Part of a small language model's weights.
Size: width 192, 6 heads of 64, MLP 512 GeGLU, vocabulary 1845, 7.82M parameters.
Each number is 128 + 32 x the weight over the matrix's rms, rounded and kept within 0 to 255. Layers, rows and columns count from 0. Numbers have three digits each.

# up: layer 7 MLP up, 512x192, rms 0.0973, rows 198-208, columns 0-191
# down: layer 7 MLP down (transposed), 512x192, rms 0.0959, rows 198-208, columns 0-191
# gate: layer 7 MLP gate, 512x192, rms 0.0978, rows 199-209, columns 0-191
up198:146128155117125115167158116081135158074081195101110084130158152100098157082140156163109169102163154115192142096215186081154116122142177134145161083107131148124153117119125073079184103136144126110085135152105101156110168185077136083107154136194103123176121050073208120084151127112152136083111098093069120095099115191143134080150068163106097127130148159127145158123108116156144142126129170151130206140111120157122135111136132095074181100141185193090164157058156097134104146119141142115101128191160085116145120116121099095119116119169131145142081138133092135097165126146170161127
down198:197123198158122134145140114129110113125148110133080122188107167099140130163092137136169181146043128114088054086131150144115143118173172108112180107120161099111182119142141097169084150125092165155112122120141138131132102140172135115123202141129165188094143128188099147074159052075127111104218111104118092078124166119143091129112149177175099161114082134114100129146151106126184032082129165101102169127103157122094112149136169087142141127189126146089145148117098144174086147172093119129178137160219128104095155141135163180120116129157121172111096120092129126060105155124185092119
gate199:114115079156095095178081106133071176092126153133147152141201137137143167122052124122110115162129136088142111091111157121158150128154121175159125156101148103114185184153158115158139158188110150188198124070142137130119159120100200159102067087143095108136119122058087137147153172152128065123119132141140074164161137142109100121156128176196067076071146167146103163145157147134168141069157154099165153138122139092115130145123138101086152130103135123168124171122181145184042089155056132139123102107165127190127139068115123160078093103102133115164121067149139135156188142151069170194
up199:115073129168127094060152190177131120096133133173143118082211139116117189132139126076133114228181116105126157197121066133154125100182200131087112165171163090064131122145069164150087099107085133101154118103107088137163170129131151188108122165144142166098135126126154145135117117132087072114138130129132107104156108100140122153160079115179130129113107163151124139166202153043109102086130097155136107165137105155122095125122113073102118126104069140148130142132172155213138129173073107180129103113158115146129087112161100091133120126117152066107144077150153128143196117099125199075
down199:067161137166083145152160113141112107107110078129070106111166148109185105130124141081177143122142150124130153138088111082102098141143131101153122147119143150065115087094086210153104134109127120147117110073157099114187132156128137129082133162120090119096154157103109057078107114125155087096177133145171160231131111067134112115145120145125090167193168187076101136157170113161110143186101128143086113132153098149118137064122146130161170116135164150114112183120108135085143130039083137188139091221165130188194060161096166164107129165124122136174197131117138109168133147138093085139
gate200:110178097108110180141129083110142132129087087106145142103181145146114160117138120198072183069110145206136141148129110081101115098110080102151108100166159120139189115107161113110059106130129139134110126093133122123105088085099121123121117121158102103112126172195170091126048108063144083131118152126101060141165153062135035113138097144139171130081122135087073137157142123159127121144129135167154104107167156127142100101099080136094114148124172131124101117163075142112112132079128149124150128189118087155118151107095120122104071154087156124149151115129073126166143064096167153111
up200:118121098123109099183097139116122133165134097140136135183181105098130167090080125121111040137141145102126081111110141178191139155175156164133138090133104167147151112126121081116113154147106134158145105156162150156171165117102099134148104092110108183116131082141143213197170108083104126114104141146126172102168095129146139119128089055102178153081151127138135117079130122159148120149196160138141141157101143174080175091130116081095128092112135130202156121080150136078128105172106155136101085141169159090124135161167114127114194129159120165053158192139173088127106114089075163179
down200:166125122094168170171179097111114087121126111153126160179119151094125114148140091075094149168117137171140090142171160149147117137137141083082065193198140152107140081141162129153148115126122078154100145134094115188182088152075113147134113108130088147142076132155075125182161178084136187077082138119093085158122144121138070162147157172135187155136149090145150189158180138116134121151138133194138099093189088159135088145135168126129074090111131184147116094151111152131186151113116121140129105108136143130139100090081127099120116128089095145141132134164132101077153111011120170115
gate201:135155132159093123125207119106110105143195119143061072153117171093142127115100179108125144152173172191114167107147122157134156074089061119155150122140131120136158097100101106172129164154135092114140109105096135109114163170153114139135155134144128168111150137148098116080067135076102122098172162159177156166132094136098143136132125120160106131076127108152144118076149200152136097117091128117078174100170176163155165117187093124088087106110157099065196174118177143114135158151141133177130072135134176159098111132122178123121153090124163112078099125120144180121148124125112067122
up201:123167116180173080128163136133146131100111101141120143177147149136137114102104111059136128118124135105101110098091138103149162089110145121105196113167128175153136095096060135105173116111115168123056099133122120148102120100171169158143127105102144151149155160139125123138076140107086080138083118109149158162133135117095182125137146163167173081126099113112161129152169090137116158199155173182151099215090078116150056056098089108143172145110134140168177087193093126201166101182106146151122123119114160102192104101124112120141155124144141100168102155116079094147150131167129136090
down201:122130116061168131078094094144142157107069134153118115132139140120113099101122200133160172121125124097054143172072122188096154135141176107106069163083093133079123160155140051164136139069119117158132153184155146141110104088130140115102155116099110109105096076186083150167122109171108127132057173153130127114105113121158091158129137164115108131156129130112150131121158155175140150125160047104206130147140115183134163120070142092099141152119093140152095058102098134139152045117134116088132112114163103120136130143146129083148086129132109200162059114158122111088138094090116154127
gate202:083093119088103135169174091116163173093161145105130057151086152128097120135117069209152102096101154165122144172085167139171159117122120078076156126094147074106144073129132127123102078137194113134101115100135129092171145175091119098152118159120142105162149104139149100140068139104128140093154164146154110131068093099088166160090156125123144119140190148182112087136102166191170120052100058160131105079138122153092185097055137071063099074089160067139132152113147116103162149128166117152111113146131111138136127096176083104188139099134030114141095184071155136100155078131122106132
up202:085134111146143146066147099123100173174090170118133146109095084053156117098155120113101123205153179193180103140127110084137170092114130097120155188146147125125143151066163171128154083100074152108134163126150117088241087164114140134110131213113132135124094102174191104138036105130139083128119103106111114084117121166120117098057152156088175156120111148141142163121125106122126099180162153155061158096107121187128103075141093109134101084106112105123139112128200139116077160105102110101104141148149145142127092077121134103124111103142184155149114145115150137125162077107145133144
down202:101138065134147171148046093160152095157153085143114163102145172087133129188066140089070112108072092132193137177143125136074100133195167075121105181103129127165045088148097111139098116134143118100116096172107138187148136115070182072118175106176145128177137169100130123162117129145079101146065135175187090118095125142146079156117126123098131098169076155155138096165074121093176135174100116185120123152133109115084109121173179131108097170140153129078053159146119119136135095121139169151150081126170129190125096152090094099086114168128096141127165096123094153204170101157140116172
gate203:098069113153165133130160094052150099057106162118157132138086171066139149150105103139096174106141147166124063078138165165103130122152140156096125115079198087140083157123082123181134160202210087154177122104175159123064100120166144139099094176122136122205066171086134133091136131142117112090148143109160133159143148147093129156156122136122155136075132110187078185110135145151154139074129169108109115095093116150124119108109115157137112184157161122120138131162178119169117142117110196131139098113143140181146109137145116083128102087140177121119100130155146114137157116117133155097
up203:118112175140095161105160145087148104068109135115083108155116149084116070175138123127154131061196189097140111145108085146118104143160138100165222158165135081125108110142075155153157137163162073147130110182134117130095151110082091155092133115103118153175109172109170107138147152112110174134106121138178140121111155158168148159141145074109147116083105119106109139085112100067106102094139220092090125126111134146144126118131144111137154115207127164128134124121175165167113132116153147164120096149090142141151123139148133102209125052066172094063055093115148091101137104145156135159
down203:080144145142178152101129102171133076182156116153113161162120163161074109156123117113108142168130152156155208089147130169154166126154101146051121076124148136171113166172151109113052134117116122106095130094103187121152140056114064120126064168179151145156147157160178089130155082112078133145106089181123150072162121125093104074158171118130153170119107093139090109149150121129132176148098122098096095105122110139147105082139114071096101117054112166140155164128166101137177143113082131182105172171110056086149110116099135122150085138101119125124162141124148118139163137029159148107
gate204:135071145055144135166164120110134135134154151074132155142121136125091162075135156106097165153127147136093176072079107131119126111109092160187153076145108056140164098134083138084180156094140137131164128136073114191120083112158176135097094109107127105083157115134148069125140130151100141102169197108068128107128101161143107089133134129240193100116122143124151085141153139112155138111117143092112153153139129107167126085105144129146109088137169158095171083120071104210130176103112191091138143121115150145123098088130133136155092097077118093120112122133117155159144118139177088130
up204:138122136145115101149167105174123093171108125130097144180108180154100144140042129146173125138141106101164161177138152176132141070157126154108145171133078183091157051099139113161132138198133102121117165164136093129125206092133161122125108105138116121137116109140129160083163125129124198124115068155123137114111110145136145164100155088116083177088185091124091106136125153087073090132138117130099133163156130168114140182118129143083134135133063109115120139126170135091122161131158079114168114137123125100091136156182081156102168208111064157139129127146134030080072127142061086141
down204:104154146093115090161109120159173157114123131110099108157118154160134121185139110129121152166133171119123140125151138111077132163102151141168106123129110138152125133105151196150124120137118175097165126165164133117142123146170159156125103082101132147145065094086139149080086223123182125057075151108081095154172127130103140095176162143108116104102134162115169115158141136103103104104176097183152126122140054170082135212156115091143190140124121132074112107168118175129101134151159071168157086081116157133111114082084125108097104112157150154125075119203096098097186106146080124156
gate205:091124127160085186120162088151104108163075141143108103098126100079165191097179137155132137093179142210120102169134119129075101113157113100200139166159143107138087158114126108105126079143127104116093106112132118093156132117123144122178158103112137096167112134171106174131074137204162147155119125153078096105098115081129178118096136214153186090150134112112112166165199158117130146140154099082093084116121103152096088122053120090086120118153112175186095147116209139135142154186146094090172093160111154130128094185095116121148132152187162069134114090062114122087127130096139132154
up205:147083104121154074113090075109147096148193123111131110142050114137134075133092147125121165174131165168174113107174180131133094147130109168097151108168076133083129142158132132118107179159175150123156199148126132111123093111101081137140160169136132140138092057123129169092116132141123124114115088150160136130165132101064111120133189122082126177176106137152101100166142128151108098071153169114110117161120107133098143127177091125181133128054144128110095175131164161126077202106085119182126141085174146089067134105130149156101127110117139118037143161136144100125037133129112093032
down205:053139104063198088127183114153085178158153132110123179144148106140157116123143136114126108078122111122167167147187048130136140116127131126118154192157117155119189155171123112086106070196196090116166158133140133086114108133180120186048091146191134179130027140148138057135069155120102103124133155142173120125124105121116167105168115110117152107093171110133143123076139151148128166111190140098145102118091104136136076133119144101107096130134098177142103103133161123112096111163144125130097089200125164119113131175200092105138150173100145109141125059110145053167139084053104160130
gate206:153108067178166130110177156169145108084081100129090128096102119115211134102136097184060127157175192090105089154165188136123139126165159090112134160175160145080156096078140124111157131152108099108081186099146139127106118135103143072178118163102124152079104115091137129106125157135087092078071150103084127091162171045097126046161142082164089084154095138103177136163159149164093191131146146105111135126146153071114193138123160143093144137104129142154134143161142118125147117103163158077184163190130114112098020129117143148135132158150140166115106098142207101137067082110151136152
up206:167139127102125148136125115161151132154116129169178139160152149057151144089146141076075130094124104100070162117171098124141110119113144124122146153067163185143122093173102172137148068188132170089120114111127139067131097114077172158118061205038096164203131164145140217097101079161124182131081147100126139092062091157072098161126156152106120126084084143149159185149130051115195175172145134148091134133150116173101144127041106156137113102129098125098116150117091137086177137069114104120182140154129167118095066179142136079062112158166106104123161104132148123147124232074174095118
down206:187102202166082136113099122046134155131082159065145086153148158146102172107112101204060108100178116085153144125184127109112122149121149140085134096215140156125112120115140166117080121138154116124128083103093082135092149098091046187152129076030073177071102111142152173140163085083113171169214138116096128135143140178066103135118179086146136112128137097098083091081129041151133085142134059140142180106078157098090146185152092126142165137148147138093143128118106172133141081106131072150105104137220133127129097111133163073095168102088127130100123167114107159086154122145138165122
gate207:116129112113141172136176132102131088119173139165102153093095152131130145058124143137106085199129099165095143197145195080130106142128159067126158112119158074152105119098123125097125140141160088096107112081114131140163084087152156092169105066066150141124142125195168119174094065092111116103147118144106090127159099125088129139112125148097112139127149136123151126183117105168123100161165083144193134116147107150158148206117102111113114118169206131117100149140116161154105204161109156089173193158099160087079140088194148206119137106122151110113085097120107143107134100089117154133
up207:108152138117138158136116076079131182134175228134145159153124102114101140134088102119136120125090082115121138146150161164066145068152113132207132147135109096174118127198134117115101107172138051204133145148129103121093136141088101162115120056142143148117145127056143120175116118073124159154109153141120163151127185155216112130154101163160159115115151163134135136141122078123139105132125093121102113147101147142155089136079169158187103116129137111100171114105154169206143055130105053129126140093128124167185145121118095088170148125125104102142191120073124105097170105179090125139
down207:133090005145102156140162148174138137122118125108031145127106110127160122132113143145077110147136166174138106159156110116115089141079096132157143023089112115095079092095106165151087202107135144113143086094117142140196086211127166064188123111114149164051128130098116155098133111102112140087100158103076110125064097152106125135113114136071121181095078084111139159121091145160129151174155143174165155178168107143140153134127109107111194118166153105119109132149140078128140165139104146092157133159104152119136164174165102153126157167096135108106092131101120146129154082105124133099
gate208:158089097111098056200130149071081121115080150128146151139149126136108126115191115075133166131137130127065135119199094179170128119155141150153140134156155111052093119103100099137128176117141121129157108172107144087081115163127152086137125098140116124101115108142147065094114117124116163138159102149115195059093129122163135143133082185150148104070140131151117057135126087135108144134086156163117124146089117123100098145118154175108112141157090137168115132193126138119086151143098208000116086089096108134134105116121176097135144112189117115078107126130181137162182121166129187131
up208:173108163130139162096105094079175114150157141164114103145148168089108120126099124187104131123147187105128137123140138189139076133115128189150132122086129068136138121121083134156152126106154094155166137162141138086139126164060191127159127111124139151149111089122080128115182066126138129120122127105166183147102103125116109141203079143155152104123097133153119120166155128096175077147143127165123140127156108034176139108105094108115065159202081157159089132152094139110117139183175095119140136130184160155170128101107099111132079162201125062138151102078088144101080116133130108126
down208:128169185119122104163134125094109055124152067157154157147156131110120175149102138109143133135114162112164169141135096171148109154088104090088073122100137141093160166082114182131126130133146152132097113137095132159095133142147085114113113122080101115109127129138096155128190115119140081115138099155113133096102079119126111077137152137131065152186185147106159154164071178167085132169140035125198080088159097153120120090106107131135136157149125178145103178131168051079140078130140167142121083135173062180122143160112134192185077148084105105095126080154099109083182128114117116111
gate209:105111095162121071129076154118155127073097113136135148116126131143124100129142126115141173083146138112161096125103185125142216135171075107134103097214140138116145145119116085036139120077152114097156104081122082145121144131152202134119160142183111112104094092179159141069170181161114107168151149142086111124125132117151137115130102111113114103112138112159103135107124129149080129106117105090161063100143130171082159154109080148154174087100201088147094098147162137175123120173177135125126139139112156083133144121136112144062148110060114122091138122159135130073158165128062109170